python train.py --n_layer=16 --d_model=128 --n_head=4 --n_kv_head=1 --head_dim=32 --d_mlp=512 --vocab_size=8192 --activation="gelu" --norm="layernorm" --norm_place="pre" --norm_eps=1e-05 --positions="learned" --qk_norm=false --attn_scale=0.177 --bias="none" --tie_embeddings=false --parallel_block=false --init="normal" --init_std_qkv=0.0442 --init_std_o=0.00781 --init_std_up=0.0442 --init_std_down=0.00781 --optimizer="muon_variant" --lr=0.00588 --beta1=0.9 --weight_decay=0.0086 --lr_head=0.00804 --warmup_steps=200 --schedule="cos" --final_lr_fraction=0.1 --batch_tokens=16384 --seq_len=256 --doc_mask=false --train_tokens=147600000 --steps=9009 --dataset="wikipedia_en"
Each number is 500 + 40 x the weight over its row's rms, rounded and kept within 0 to 999. Layers, rows and columns count from 0. Numbers have three digits each. The size before them is the row's rms in percent of the matrix's.

# layer 10 MLP down (transposed), 512x128, rms 0.0709, rows 97-203, columns 64-127
100:518512503503513484463532469457498463533506530542562535497449540457460464563463470453534517532519498457488449527466491470430469554462493461542545510457549585517391569524454457527510540525530503
113:428433548526507515564503523469519518449497544477517498509503485520525505435547526425555430482551519501483550564502512500356551502572478510508465483433510465521469525454462540468563449524558480
109:525537465521442518411526444452564426476451523493503528471470443479515495536447462477502471434522517474461515472546463485414556466517439544602581419508509551493491473458448535505535508484530463
089:497505514538479514563474514538434556478499504416498417484531487593469466564482540559502486456438547511551480567520519483475562480457466491505456506481487458516527471490566398483478513551454436
105:525551530475499511541561517582515466519470483505454474504556495458465446556500555515476529497458457557528482554483468394562464498567426429501480483404445475472497535463472457570505543529539555
099:488507478576544483517549511572544490479492417492442482452518413544538545477523544513490493443501538537478573545520476503551542485440439434534479528439506511461513515568511500409531517522488509
095:536488494599540558534448550531548514446425469531447490504500473373519505559537503539487550444512500471479525474484482594539501483569463486514528562476489488510517467529505428519502546512428438
093:498483525530478413452541478513457511500551464487553491495438465441429483501539517494522472452474444523399490492518577615573459533494522536538526477555498514501473526418532549536484494483448416
107:518498492505498467524446534548533467498474509465444538495532486454525507526486472490501521515540492518579536540433522524494455485474457475544453568466412555509560448494371532522467500521525503
078:482495480563476413559509570546525492440468498433548501425502473489579543523531520491460452529503526495526484549539473396539547524527562468509487515464496516486509468469516438521465488555458506
096:496514525417527527431586494542472448485508451488516510508474444506490507559634410494555496515480473467494535539500522465402509463570512481523511541488548501492493414506490549507467515533495457
098:479451533487522568436587504526429489447546544465470575484513543484478451462535525471520558534528523420483450564569470509510509479490456559479463479464527476590461518513506474514566445499472479
100:447509532499501535543501498568556481549494482600480545476447515441495551468529512474472490494504526421500464447506536496450574586474551559491435567489432543442511459475483495489518520476472434
114:446537477474456533507473475477512474572449495452493541432507411469502601491524544485498505455541478500515477558509475492468501500487496498479427555519483515559498497521498455521485444479486546
095:528439516458478463504455525495474478476544549490512489481412567481475507477505501497493485461532567559480461628566476533447431551488538518437485494498451547457471488487528504476555521510511499
114:468486492458507519562531505463498558505544446484527474485487540483526611467556410485491517433477559509536586546490453502528556578486476489447515508466481501497517583550498502495514504438483479
098:549460502625460454536519561532511521437483428502478472536497567490537452525489478568492452527510536457516529480509454562519514471472480528483507478501475439409505480503573519536409541517500568
098:485433484478435450503481529495548473456534529525465582514453504512511552444522497513526471477459498422511562509447481516530497517458483510547481517468466523496530461485591554469512487491560549
101:441417486519478445420439455429538475447473525572509518493478449568515521507517499441475555477501568521584574527537466447442521561470558442465494434507488482484492512499532465461516494576490530
102:502480518529486460492524510528508535529529555576497399502513583484481516510472491521443532589500492584488443611499500518508493498437389571481538509519483536498482567463460491492460526517509550
099:420438482511505502481494474543532484584563555483439496650537522485514450524440511449486488537506517495453448553513561535564556499507490502527538505429516451480506503459436475515524546552472512
110:521519527542489533511514481488509535533479585425532533483497496576537544504491451548520489494550528451480497519481517488435538467598465459525524423451487456518538477613544531512453527449481512
089:442519498478472517562507496523521519515467451466481482419466514457503413526569468454486529495466462591528507534568488481537512530469533477538552536479450443522438464525528518452552471460505456
093:520520493446580528492494520445407486511543522530462487430487481443474577430504434486512462494558485475454542512486414503527465494466469593518493480502475470550522485545452512477519528522499445
086:473528531434512413479503480483510542553472515465535536547474538473496456458455463538582545496473531553578429464548480468506492476494478458466482562475530556547512462500529520472456447487444531
087:591520504561510432462548532521466451523546484476492510466477491522498536501430540546486512464450448567553473486480509448454435508523527507546513488570534550464468484533486485482474523459495479
098:497498497471520491473485547506510507453508527489490540543520550419536581464531487538452498471451548475510449397445541446565511503479516476486525481474486557486494418481521475563493571469562520
102:532522498487529439533471450564578513532477465473438497459528507462504531529528530462441459471487474506499568471453520510540509510530494476589495535440491484473507555427381484506560594579557475
089:519421543458473449553503455515465565517496488487517533467494503490453522449537480527505423495491489568540502557566529502473557496501499498537452489483489489504542501503504419525513555535504456
095:520475524518503409536586532521526524500496460459503459408485524530528539485505529450493464501472471506521494531550517478484531526478480505496565489530520476475533549542469472513484586505476433
120:456500523550513487539418545492520455476492517433579504501456463475437472529538545475473469485442488536428447460513456515533476473519432542499530456508391514523561454510552500478501462454516454
098:610504549515469475528569533497487476500518516481494511549506496450478517517426491514410467543516497512420477495554498507471437529457559405527523482509530458536551465436512540483475537502529478
107:518476492477532555570524457547540533562495398495516500540518541466474561541587420518542576500475505506442545454517471433464516466493549539454539518463499496432527521441420503570492548574520448
131:431529487468554535470478496499492507513475440495607499434502431548436557432525459490516497549561482570439510512517481482490491540452490471503481438520489522580501450482533563581460513454467494
091:549507474464486567551519529537463491500460476463430414569519486536453391532532456478532503511536469577472506447505461510491575489480566559483465498533537521550467514478565496514497457550481538
101:554545486516491524590428525464542524462499563511483447495513511516498509521513439508485458437443512469490458458478434553509544531506456593499519501506435525507500622480483486459602471546495423
099:436522441464448507447495438464530490456525499526513554592514503487521463530493520445510511547487498447474502458473417505514570522490516495442467476492545414527499585502533486493544476390503506
099:521499557471506521479440539489382459486531512598488544570436520441494559462533493506450473462498457474541559577532535545481486561508478498489553461484421466460502531534446473545509527460497536
089:476483486479493475499578524541415558555501518540616477537519469562463504501484472453494434518535494560453524489582532486492508422475460499491431464497509534513476548446499466505433507442507478
092:502455603493468510506523505484585556450452538493519498472561554454511514461469457494561493525465508468505453512502552463484500540503498474474509592447521480480627452545457533530505524531535489
102:475516520466469533503424482517473541493462493440467461507512457433528549494451432514410516486447538507415493482479431572543486422540543459557482473515478458532507452521472421537590471500562514
084:491567494482526496505537552560473475521493504457542437445483435477503513521552502516496493459497565483480478533567578484537575495502495489486505451535482459469527489568452451526495534545472467
098:539484532499448439449426472534500500535524475491497453531483442477528531470500515533507449486491537455526541489494554460446546518444478423407507537492445515525619568508520469452496557459518491
092:502491528506466515548454554462508447503502544433517488520478536498515460502445491487467486496533554561544521452466483521458492458552446505475452489498450485477477481470546483435442582480562498
094:493509504480431543529513569536486481525478492509569435430561531491485484524424510461495466523479544495543509462529602494513565466464485558540534504441474511517538488488505426578479523531443484
104:511534473579499493515488518520512520497497542436502552472528453467438548542525502513469534474537501450448614490495516575437497544456509430534512452430481573571474512478447481490572559547547489
098:505435478484485518505497487570511489510515477459518487492459476555573496463552399521475530486510533531529433533480470425567459462417443535502451534471478526514544427482529443474464460468531514
106:512543455512506388501486416507479491487493464534501521532525426467523542487423508496473462486391527522523495485465501597451479555518529550523455484481533490521471466538492546495545515541407470
104:510486441545510554495514458460525504506451490515430466558546535428475501486545424467447510531449589477437463448476551528468461525521470479558470482538588518565462439518483522433515513554483521
101:503563516478492578514498552521455472477465539576490492597505554500535508488545512541489478468552450503502446443493493505542451453446465551436536453471438545525553516551507470521580487477544564
085:486534448442539522501529488488507490453514494429490517485476515525483511471566517482485485563485549468466468499568470461427453498427517500550510486523449553480440476466469545476486532475604431
101:557497492499519559411511478485596458532450503508551465480499473555543503541487530577473499481524520475510518589521519445521502604432509538510481501445402460495491572502475463492457496493433477
095:576529450481448460567535541569573494495500490475542467472514473551471559481453517478419435508522511537494446446542584476505529546483431536532506472512460539449552353412480480471530455480505521
099:521551521474450522544518552449550466516479516539527513442532487550529504460480432462399553454511438479548484552515550524526455500586532559471517486461490480415473505525461420501535527517474443
102:472556510494489505562534485478533493475465595553551562486465477456525506532502490539488561521532430449419538524427532560517540536514538481527490516504442492493512480494511453506481501465493409
097:449484433487485482535448467525466483455513490573614497476549527506446422582501490532489456533482486538514491472498477590472515478546496518450500501545521445511485459516493549463502437509482581
087:473529592525468435453546580485470516527524522471438552485433477562497470490545529499550526514470502485535520551480507518457494512509463472482464451510459543487498548502566443418464466460475532
099:498532519441454472492503516557555508437519505500520560471438468453445485496521462439588429520573450543500515486490590424518486483468554537449460516467499495478430504532500463481426496492531496
105:424519554564510555511468492548494447536527526521506522504535497480592443531492521518598473519453529443476448465546516376451501510483548419543526515504507527441475507524522510530525539425527440
086:519420493492490540470493456545465487462489497431540399563564513585522551506456563545439563535439529481432453503508546516506526498493525485483501511478555499438492513422589448460477500446527520
109:546497485599521529488462493468446517518500565493545476524489444541524461497513439508490473522483494534561621424500530508465500442552502488518474500484451474531499544521492486498502513490519573
094:581461531467468523517444532444503505498481453566496507485474539506554434463511501556525446576454519461484513463434485498485577533522509545499555461580563459506478429557514493530497491506419526
106:470502527483439452539448480509504471531504585466599527559562552458472530471536454483555541479452555584520456488492462492528505487492548451449486490524451511534460459551513518490489491538495420
092:510484491405545462483464511471466499489563490481476528569502551469448543491524519469531511507483532540503463443487512475515528490492572451473467579497505504408502443508577463557469588485550481
098:507543422488477465505482484444460537493545573560507479480551483473488554579528419499535532547434470557545443565501496478444479540427490536502575506450447469460479452476442524518542491407499580
111:508610542405492505498476484502573385440490446579470467531516527494505457521484482544501506425478447460520501508509496523465516463502468531481432463492437515501534506469465522522497434564554572
087:485492449583547585540533480495547459484496446499500516469508573519485509528453485547538436505503499487496479514492485523550577468505537509499440494417510472497463514527482394487460494512513496
100:497462499457503506552497517469501517471439533512616492419518495482580467465560508479488492474504479400476459425473528443546493537495466486541510455573484447490567528490497501563471509551450565
094:560463533543448498552471512463565496563520483456494527493545442529534459522501528565490504425447526507508435404539478404474486543550459530606462484498473521501551469457420583512467509524518502
077:512452480460466498525495477520548516501513434479553457465532538461574543473554451500437503487411518448567451559617521425527556496514508536519441496498516580490495504538470477457481544474465471
092:563484484519467536468521483481515568437495536500484530550522519572508515567471447470469521539573488490573515534512503521514531410474529545458405488480486489479494471561586454488459533531434419
104:453493547601470469587539491495462508540500513520606531537456496509370482557480527486507489449520495513428472474472486511471541541421520499451519516477495488505466472539416506534497543553569515
106:466472495482494512531529479443515505560548522419479492517511511489420455438569430497451612582465520523515480459543504498472488462526537484496544555513502443552501540500499456516519557484461529
088:514553549540480534513509479524538553507615501483543495431523529447510528430570504525432433478482484469491486539451501437510556518488534488511489519542509542456483435471529513554546465559509433
095:477464519520484509480462489446472511429550433439426511508501513480546574497637444514484491518588509541462537501477449472530548488489536563538544517512435514469479526455481534563471466508501521
108:460520433512459481562484518494583560531534471479456527504455496547531507539476517463512511451557577487395518484453509478478548513445512475573509479407514478564568565484418474468543505503547532
128:514418472481503458502520522494472491487485518527512467551521538443532472483509474540479452505483441473512474498518566479528508476460545494496480473514501473554468499458486570545518553467495512
105:523520502513503468523482436511504540500441509536509579544458490509474439410476562481534422475549491505490518510479488553594516517463532440425471499484539468545545560559565449447502446523500555
080:486483492508515523543497526549498521461444524461552477451522555416540504553478487541497487510484542468536477493479488454529521486534499485473466514544504459501536526496470426466472505589478407
107:496510451492484536467477536484522462434463440472495481571554473422509569427495442501496526478433599571485472458446514528479478507555491502490522434490532557507510496557542488498484545466581477
098:473519509539412495501529525484458503445466524557504483514514475445487502504430440500461513462500518441459474477505555528456546458592540516470436425491500488483543517509565469544513485466458443
096:484468441527528523463554499479424460478542502439481510594504549394497405473567483444534519514486552497528480544528555439566574526438568462505411465449477478502529512550508455442494510499495512
098:533479497480470517459499493431570515535597531512456475507572486532484568553567498430556500495457509459485476475516531490433493450539426519503439471489516533469521547492418524481484531494510472
101:514508462528476528553525547528534583502530508531479472510591510443529486536529496456446452538416459466531464443487544561496514458519492485510489437523509551497520504534545449512534526501534425
092:504498431461433482533586510495517486463438491456636417430478514553561482491465495525444498547447562512470544538562580441457481508492502515468429478509544513514546543497493413541526518507493475
112:429515488495485576560498485556509511498506592543574562466479471489521472470505509502484502448522507513512482467489463495469436556489511450476499481464454524574507466433511496515447533561500492
103:506412529517487510495449446507529529522500530486575455430596491481483492548500509514552472414561471534581510499555491454511440425487569463507506495592459465513457465442464468525474543502528446
117:508499503496491468537542487513492489482496558500472472485455493491498542554395496527452486546517518473428535430443512586611547483498524567499465549490431522531515514436409526506520480543601551
101:462548493482488562462466545505504418460530518506539574480474512515478474504473429495462502540495462494535509418591462482535611467526462495474469483534470513507483464508570495476506459444505560
107:479509471492474508502460428539483474497518532534398461522558475472517582487475506483469523482562490516440449463428520502479504532530489530596471521493514483505482515503447483509476574535606489
101:517490491591510498517513479527492540500557511477599428508482558564503465472562468511520446461492468484496442423574491470492469538475481489542536436482454576519550516507483539531562508469473517
092:488558462516482546508544534498503555543529514506465384487530556445549502470542494472481498494504505445523487489477576485493486528460569510588486513469508534492471560438466491471535468455525539
111:454522463474472467454497524518581533503500486493506566460508492459509477536473492502480508507478481536471603512578524478466499464400519500500422532543544496450550490436526552454398516522534442
101:583531451446437460474525489496449527471544490463497508481476419529460476483564498512510480508527502514495602483513506527512428494527491505527464529504560517455514478614554488486537515482543532
091:519541571499445523570482493468519442562474485516551465461514486506507563500448580516555506417518540584566495508567491458545509495463489466495505472488546560523495418479477467489501508493439435
095:540523508489476474478431542502509428499476483422441576580579469459482570500542493430502453508589444511471516493495459533532460445491564463503472491480430519420529536467484464498518453473462526
098:451492565557495534473478536502502545452505473473514518450487476488511485527559498510501541475491550506439520472480445587494593493504577506491476445459586463552437544453523403480473445588510481
085:493454531537504559569456520429507545476483551523474470511578488429487494555499438506500497506579501436416539461402484561516525459473511482424486461503471466484538523480546535564537525514519505
091:484494500490409484479497473496426543508467572483550452586507516567488548551552469439512534448549565515608571525481512473457440529527553453487580516572469448487504460563499469471438471402535530
088:482510526495514495571465484503471563482484470461536445491506456457538479503543426526490511495449489478524437539541550455560571466436456507516419442505534544480524485521423466482504535574490451
094:511470486472506425505515435521498535436528585459521533529499576533505559460474463525422510542419512539551487484503515479534497423530436459468483517553451507451472536569573439467469525477609494
097:470450500431592510590505462425403614484515502455532518503502481435577494489518525560454486504495446486461491503542514488515516534478498472444474439534513497557506502539502557480513466548502569
111:498468491505496494539465564528557444574506529541506494527416536479540493519517514472504531514465549514551538478474469504444456508494515442513379521429505484525471465469520499522521523549469579
087:465499535536494557496454522499475528440493484534468483536541494378462480505472470480502486560526490476444450464441457559514557489495453456430493477526514493499531499481518498529562519506512488
084:399532427475524455528537464486515502516518447430586486462466594527451483546561476512495466563481565437532570522460563515496474465477546562469489467540571570542468462489484539439466468515531509
088:548538496504520395421501487513484508408484511452548480478536474539491509421464461550479550520460498546543447553604560420494478504458474544517501485489517436580491478552446519426511584512437516
112:495496543511460515504475381462540482453474477466536502415454506529537461486507506519528518518459487455451556559518443497428459564512437518564449515511515430484468511508448509577533425501471490
# layer 10 MLP up, 512x128, rms 0.138, rows 98-204, columns 64-127
105:509509405538506500475545494538436423460488474507570493496466412497515527444561523455508534460552511491560526496468550498500497462500563494427516440465563582511536513452533508487449530500493584
109:479470484514576490584502544530473551522554464489510486545474531568437519555471508426552531533514568528497481526425545486490548473417504439447483528507449525529529516488501464537500452450472554
102:512507500521498509434497486537519429519516479499494430495526514508549500476508530438498545434508489521444471457512374488523472584543584566535504563516483413490487502541504482457544530437478477
110:503503552524506456516518466410519506526451492442495467543505483463406495570550527466515502490453548518492500558588480435524514505479472520454489530532500526537511434492509449521446473539494473
104:583485545463560601460483560420533534519469553503481485513513579531484498520450497500497470592486445537527472438542550518521514470517477589406502498527496517530541474423485528443489452459545453
088:499488494483480488438510458433522546547471496482515464514474533476411496491550480469514451546516448556536551407552529503561463428528386489516543519520499480491556539508521534494523460542536561
099:556487518516481549497483482489474492503528509451528449448517486464469553464546473501450514425542435540526474555486434530533471590499501526458546515480489433504486429437570576483523524533566540
115:467519459443511443440520527432489468561491541517505443460540484438533491489505413489510435535488472463464510503478492493479476491545525436500580512533503518466530580425552496426514454491528538
084:572519438441620569456441409453509535505536519472463547550480468453501489497520557478501496447503527506468525478499562553428501493507512569517554482533476516471459583528529453537526496493515483
099:450469484552469426435482456526514512507465462497442522540528493524462558502469505494417479535476486522533456441484562489529470449495463419432477484555511566425492477527497528528471534444533470
104:551528521522513531436515480506452468518533435431512449464580505518521489466533510489503530461578504526503467431554387555530513522544538461562504528483527461438545468492535480529481528414459509
102:520540596473474446473486511449505518496538510561477508514569498525496466474434507469525417534554552486509458558560545472496527571464548626460473564475399504440486560470475485459502476519453489
109:525492496515466539472496523483483589477419494523519506517557463529465465448511494549500499512515496486560503499499510435505483464412502519448553507557421524483434466509550537463487474489546447
099:530485480530506473514507482496476468456532497441522506477548528546521539507538530472518577501486446526540498506442449494445526535506543493442535486496485468491454500561524468558558514462535424
102:391466484517486468518508599524483444476520524483564480553473489579448501502519534422551526564490422501502494462456522450433511488514504582509479491464511499537453439464554441443411459442512485
097:475498491503462509443447424562519480445491511572530514406508449512480495504430523472512510552518491462499472464537487454429521480499523551535477480496520533469515429496541496534546566519516573
092:533470462487500463470522530481556467492480468479410512488508412474548446548480522547475570546522465409444492502550423549519474509525522551493513491439512524489476452491510575512504474515535512
103:476476568509558575606510522489490470540446536458533493529462484477504411479488514487479533561440512479436466491435457503506462475500533513525541584460502551500538433550515457492487460473536498
100:533504462477492475486533522519476496496540447435500542533518455531458508571523445503520484514443556543503533518479517499508428461540497498504507405506461433422489504545508462587536500513545436
102:454518519479493570512486454459557473514414517510525456470487402487488556544527512528530542444478448521493505509449540465403507454576497517503512463580474484480518536561559486506566503436518468
108:450524476489577557556469522464518473455492513533496433398441527476465456467556517496515576496441497531440499467564455499563447477485558512488419515497476579481504534458512473478494452541499532
091:520455493517520458471532442499503487482472413478451445517549492449565511471463547512453509479527501533514497487440487506538469444536539548489481515513553489563464539523507558449487498490512511
106:548438530535457452465549504471582568452497504481545518509449530519591461516534458512537534497504476537555510443482559482472513516519558458518474503554490501513417502514527390533468517519512574
095:490540462504454578507467451526491450535538471483389536511515457551419518525522448476447481518475442456506563462447481514412469461475533518493537492473486547497452495511444453536525478492489525
092:432482486390569442516478541543498462478464490454473450568515461480529381452522519457487504494538592454527512448486502527507505524481466454447436472531511492540545517486463524544491535537507482
075:441476531539520495537467432459561497491530485495524499490522484529513426488488453472563555527535473525509473532536506569453525453569495519513426539542461513539459521515414538454529474550475483
100:423403494573493511510537498513500517496497481459486569599520576518470446526495510424489535536550549503525536492548470433542489476547440554519460506498562566507428501533524532478573522492495523
087:495492511500563466546469516501497490544526521426451453529559526537486492473452526427524536519497516495437490458540405490510575500488507521565562480504521513477458528491515491473484548596430500
096:525522442447470581460491480471496448505535497511558499486475492535464473555496483621558500519465546470440493511506489516523471476612448431463477544522450564506422485475510490499526476446468500
108:415546479521581574481545517530482468495508469520556426484475479497455464519546520516476510440499474478521477533539567521487490498539564458535476520456440519424482473457531551430471549492452541
109:365473481512562487465444492538479541415502507474518497506466478535543457491537550511529540479533516443502510486442526484505549486495492619551524454454452514513487503536444476540529499508482515
093:450489457534505513460455519510523516481517503419547492480503568511443431522461553542518581564435439532561461507512483448575433496511491462455477525463530534430453521521581524442448433451499513
119:502515409387518470541489583566506521539439506421561519497516474546496501515496481474552499532493457437528528518496508518513518508424508422479485498549462571533517471473572529470545440501439419
101:420536483563455488499492504484489461500539471476524487521461519503523522436493468452432526548526484471550469565476520498474538488518443450546486493467436493479472497476513455469570504438595522
094:469529439493410402510503466565500511493460521478511482499478493492493490483524498524521602500447476407498561518512485444450468492513454415492494496559510507576507509442468542480465493575444413
100:513500519481466485498523533545558422559552530514595441510512494498456583504427496530491470546537517500541507527543550482499484488505436555497431537532472524516502471455550549447436468522450461
102:529540430503511542542501588509485450490521504456510522468461446472471557553526470459480492467500443484507503560488450505488478527457444471534547541497493427442518480489456499491473436491561523
087:486487470562513567483535393451527466574511425503524569487469587463519460467492486515492567509487423503466520524488448420541465569589501476523543522510556578513502553505497511471526522546572499
095:541529458505514533550486505479420467592516533414447437522503538528488484547516457497486423476520469497459489482571497442515550453495498482532558487529519503488411529484502378528531567457493576
094:475532494526488588487571563508519449543506464462500475511407522476489480504480506428543494501451446503452465516489476518478504545438586561502498552444521520489515452491554572482538529451584495
098:547487448570530502510502464491517518566517500494464540502463579523388420491503485496493423520480463518541518432523430510528470538538493531531454528511543567524442553445482541479560448461499468
097:479485509474478441508501459495483503475489503376510461477536573528490473549466484555541445494448555481500466513521445496482519553585548475582446524480455477466524553507478479497503502481477606
086:558484543456484539490502491569417509486517469486507542499441505496504482481543491463493431492417391482546480543526490489456555497506462538524579494512541463421506469554618494555496484531527579
092:521485502492554348465528472537548537470479478477476507522424526470500488466503503523527541539504466448471482515493414501551540584502524482472506462495550475528485580440501505405534555505593449
100:496523477505537501519521462520405543550539444512540534494469450494396498468400474432519554526486455437559479468526527510575501478524508465549476490430502483488509468557474484472522491487547508
094:526501514479546437511465529449485481507543514550500565538568471552417427541512528430538528531513489486510483522505518489472526459542489501493585499520494460502455480472534460594452476487509469
106:491528473484505501456537507509492502494489420441438458499576490435476462405538603534432450454538479490434495507577555495469521484536570516549478519560496416455455463554511489540478492470529486
108:409487460518552516489523504492391482523508510480565515449428535546513458510413439491480564584483474460552567482522428495544474504486497471533480574429490489534508478476518561460515519461532635
105:511491486507500492455550479589442455514468510521519531479548427489466508489426509512459540503488484423544515501556462470565479514543509427515420418530495508490493397482535425496481466506449504
092:477474520467456521475484534495536510449469565385516494525517513441513511509515520519483504406486451498562541525491478475538554568544477531520529545542565527481559504515537468512537490573465586
103:512470452542499455525451476529502509575487497454538502536450530470504467541519498467433510463438433398451437484482516503477481454561526471480531556602571562477527488496493470428525496576505526
102:519462537494517504519438453521437514504502518527482517535496549452500464526505532511486519576538438569541487526477489451507505516473510522435506485579514561472429477444525488485479450481471499
097:469497554522500537514452535579450481533488520470546493446508490455549511553458503464500500490564536528437499498492494446477605481506476507457531554534571515510452471474505512418577569500481566
099:521480525549551482502503459534540507484546464469476442531477555448450411468549533503491499472413555492517398549522490548521484567525472505471453513488465451503450512528591527505505454491424475
095:490552460466527546539504551505545519493476543469368458523418456545557534526484461478463562439532490523560486488504504452526453485561486483551478516467472497507572556479504554528522452503519499
093:444509416495504538574514472506517446565493504538487483473494474484485514509483466542495513560585414510463540479543557408537533491562510556562460528493515517518470521429479523491533486580545389
104:532521497514535480473542514453439548498470495509444535590562516522508497471458566496474456483572557422492484484489439569477444540491538418423488514524478541516539569530500510456518426527490479
099:465491532423502495442448532548464479470362455469523472489402487529474507521632441547480479482475487494491512478510473463524425481523459499472462515485504501569518538518533487481577478510518479
094:508667536511449512497438522527549561531472422494526511471542497490536470503489505491495473471448456527485480499516470432467496520468474485545562455483424503502475470552507550511495544564431473
107:486531515567477513481545506509481487538506458454461511459559476584464530493488465522501541516483451387482457528552495503483465467535537510536526569523453546471415464447446468498499435561497395
100:402492463502490452532487472487516509466556383514522475508475475552559617541497493495503484456493465499481512421481438520511503520535401485506537519558480506553509452479554494454594493525539523
102:459498434488502436534512503546431481436519489523500456492490422512448552481476494454447466536496447482533537550525494477513425450493449563475560510488528426517476440560496534494464498499544575
074:442481479553537546509491438486521463490498557487508482470467466488546459423503465493450436481560566468453481481508456514475477522523494540501565453537494519595515488457400559466519501535521456
105:468526483453545497461522511536486504545470538499490414568428494493502501447493541487538552491519544540531544454463427451409514510474501467459507490547512533495511498510482521492505551461597427
107:530493512536525554530495458548476566574555466463509526507492488482453491483487472480530536502492530520487535449535501568485383440501502452428449537548555482500499472554531384541502464508511463
086:478419523465414450553522497549512524509534465435452419513456476507529545475491491467533523507547456479519511468443495495450530509498414475470517460532526513483510452503456489491504492495526491
100:563499490525430499552481457522504438528500472464423511525468488496443562562475513485497520499439552554514481552539511485443497443481496504565510498444535565477492512452489475434428452547625442
097:455501434513533429493531493579479459502456508456550517523490419499536523519528459490485519547509521436490554522505541542464527497471470516473520506503588514523476516575521453492516468384562546
090:490606542469538548491428484463488531512485538449414513526489514504455469476436605457518488535527464518478510456445516561503449485440487521507493536437431484488573484453502482531449498539517523
095:490551490421504554502455590495508415554428502524495476415465448447517519570554527544455505490550493483541514508557465500483493449457514523520529519517502572479507482426523557520460490476502513
106:471532484470483557502408476534492509572490478466515486503528527511525477446517498571529451599546510472478509530574485457521480482552491557534471573530494507511535502517625484471475485490509503
103:481437494459439501531524483502514532525528489552502479477457524507498494531486513502492529451414490556465468495497501530579453443497406504559432493469518455511546519543516540495564492490509500
094:522475427530521534467548473444495510502544540571499588502457494598500490547439493570522522433455509506570510473436522507511400502517506552492517474470471554527469559506550580501527463442502532
096:456549473529539589491519496480499515541431534478525511532503567480444460482366548517464468513481551542475523511525570506534499485454490399406517481442500522508541480503545525446520480499529497
096:510548481531531476457506518493472487472510625508511481441469518539396485431477501549467492547393454506496438478503508544500487522493496439484534591533469498481466514525480538501458451522514492
127:473561504516521473389533439577467549489511452410487553505515529466448500543482555505427479557478463471465462437485535436517471621481484535449458491553417467535516541525500504436481471500496486
101:554565536453507486403527504519475557497501491472501504507485531500523433522565476505519534527479533529569481488438483476427538452546489581473477510525506456474485517547543524497532463476394467
090:492468573476598552500469547450489494501519528503489505488534451499535547498494505529522481514494461473517463498479515579459491476532481531478562481481523533463461534516508446414559494451506570
098:456491577452504453496526507487497409467525495515517525486451526516445473505438455493523543542556456472558518501544466515534543520513433574501485575563469544532467478426502522402479466480460566
091:499455565508471551512471480538488456534524515440563479434474447567505439542543460497504457522488469553534507545537549485563442449479430451457478508443438579559521538497482500531526502524433522
099:543487416565490507496486399525535556458451534502527541419477455525505486466500553472487561500543435511467435538483486478439549486463545485507501470534464545516532458482463554531442514539515495
102:537432547440570589511516514455433459511463502516457434452456498478497427444506501480560537455555478495516528549508540547548502469473536552420524501532549566524429462548536503535520457466487451
088:501502495494495610447512462477514546520465469552456533408521570525485509466414452466546492494469504463524500523495523463434511516441519534445518512529519423468485562509484519445546529560479514
097:449483596539569488501482503468491539521539455503496518521551478494457487504458473509527473440545489451479478447557488481501484473551550538547516501476508515505481429487497549425565532456526526
111:487560551501463498553475583473448480499462461532521488457449416533476490523452506469493477575398480536532513590429504502463478464527538512529515466505527507529547492483523562561549490457544532
099:477497467497542445494451514534500486552442532463567516593456518512451478508510477504509521499468562517488544560525577535461494492492536580477530450521478491470544530531517514493541523466470476
110:503442497547494575476451515512445502441477495528505590525483488486537411504572509508511523431533503429539476553489496558428556488490529427511507533499505518513440535506480427472473499520458460
104:563498513517499488504480504575463585559559489443472440488508492536564506511480458533569465458448526464500484524431536502457450478509476516435530490489485459445456518526548456503509520530519437
104:558513516496479464498471557498496412527468471484574535438446556554514423560518398482477548592503529489529569497511473547454456473459537450506542559516460514479506577546428493540503428476494563
099:449582512555455513475482531422454463503470533460434492524540443451469544528430537531533547531489552504511560518499540475506447479532452510513515522546474471482442522555548515468477486542553555
098:504524522500520500442455577520551442552490505501498463492506582485470428521525454437481492567485497562525560519494524439439504474482511499474518478532483489463534517535494461513485491562398456
097:438497452497551476409552464529561498483536544426500505563523485462527483480490537477550500571495485512509517459484450482437521418493470428502526413546486442506454555523550547483503449558501532
100:501543528449528458521489486521477445501460550545527466525495500535483484517495519431551519468490479588610450467461535503459545519451486527430485509495472516517519525447499492499440464506480453
086:490478433436579523491528535525437474467477467502476497468509482532554500513540418471489492496528448404518445561509496435473552526428480487499518446474471515543507478471497479496499544511526552
096:485490488476477474441537509532515557516524536519552519508485468431489578520483497471512524428452528481524452520533449450503543508474467449475485546469474525481473498473487470476488490475564514
102:548496492522513465562546512556508461499530482530480532454550489464458516475466514468481524431568507492480489526504519472457432533490452498472582535586477543402438494548600460456544486452481470
072:472515460498519463498464493515541428479528497469493483514496532423553554451488508519423511523470519537543453415537474434549530527561518531498544590537512577487490479499496490461467553512569489
093:432503491471523524458510428500534502409524430465490483490540443486571535476474567584445479542559455546409576524480507490448553564511440517550480598471524477522505573456490535545556545579515530
103:517528518447521533465530451424466453533502475482459411525508539520426429517509549491503518535480548458482536544463536514454502537521475532479529496483422482454548562486524510503495518541436547
093:512490497491479450486522455492469421535454506536452427468486444562563499525500493513569507498491498394499562479501494516533492485492517489493487502516490562446486505494493538472555489582448514
096:445559432512430493483539505531482486510545506574490489503492477567525516549500485489441485486508517513539486533532569522541472421509474512457441455474477501465505473535531454492500488505531439
104:549553532538546490469515413558449471491458455409538503520512439522466491410493466530488514548534519515476544515450474514487524496503474590511532514540487500516452484506540501510483507503582434
077:526507519552490559533433520466535490545433474417464493528455440494504435458493453559598466542439488467512464532511551461484498579512481571530553517479488495418483486488525518523458517530486400
089:521455519508480511495537480550531563489475523431496452520531467461592518487479481527490547476524531515386444470510402533464430479577435505571539535445446462498479528511534527478580449538511517
095:380570478500483537593424535465528525513519486599472513555458528459465449436477570525496530533508570562478502491463460491469499478452522513518544540579471545437532489500510523554464461549582449
109:485458419425479445498516563595466488492484547548487471543521437558448526525508506461517502519557536505542478448460544463554509433538524472430525506521434565529535478497542528469479483485540527
091:484518586501491475482489489479514483543462518482481474514509490491513468488497557594501500539551508467527453520498555528533487578577497508432508510487476410486433536406502438435486480541460480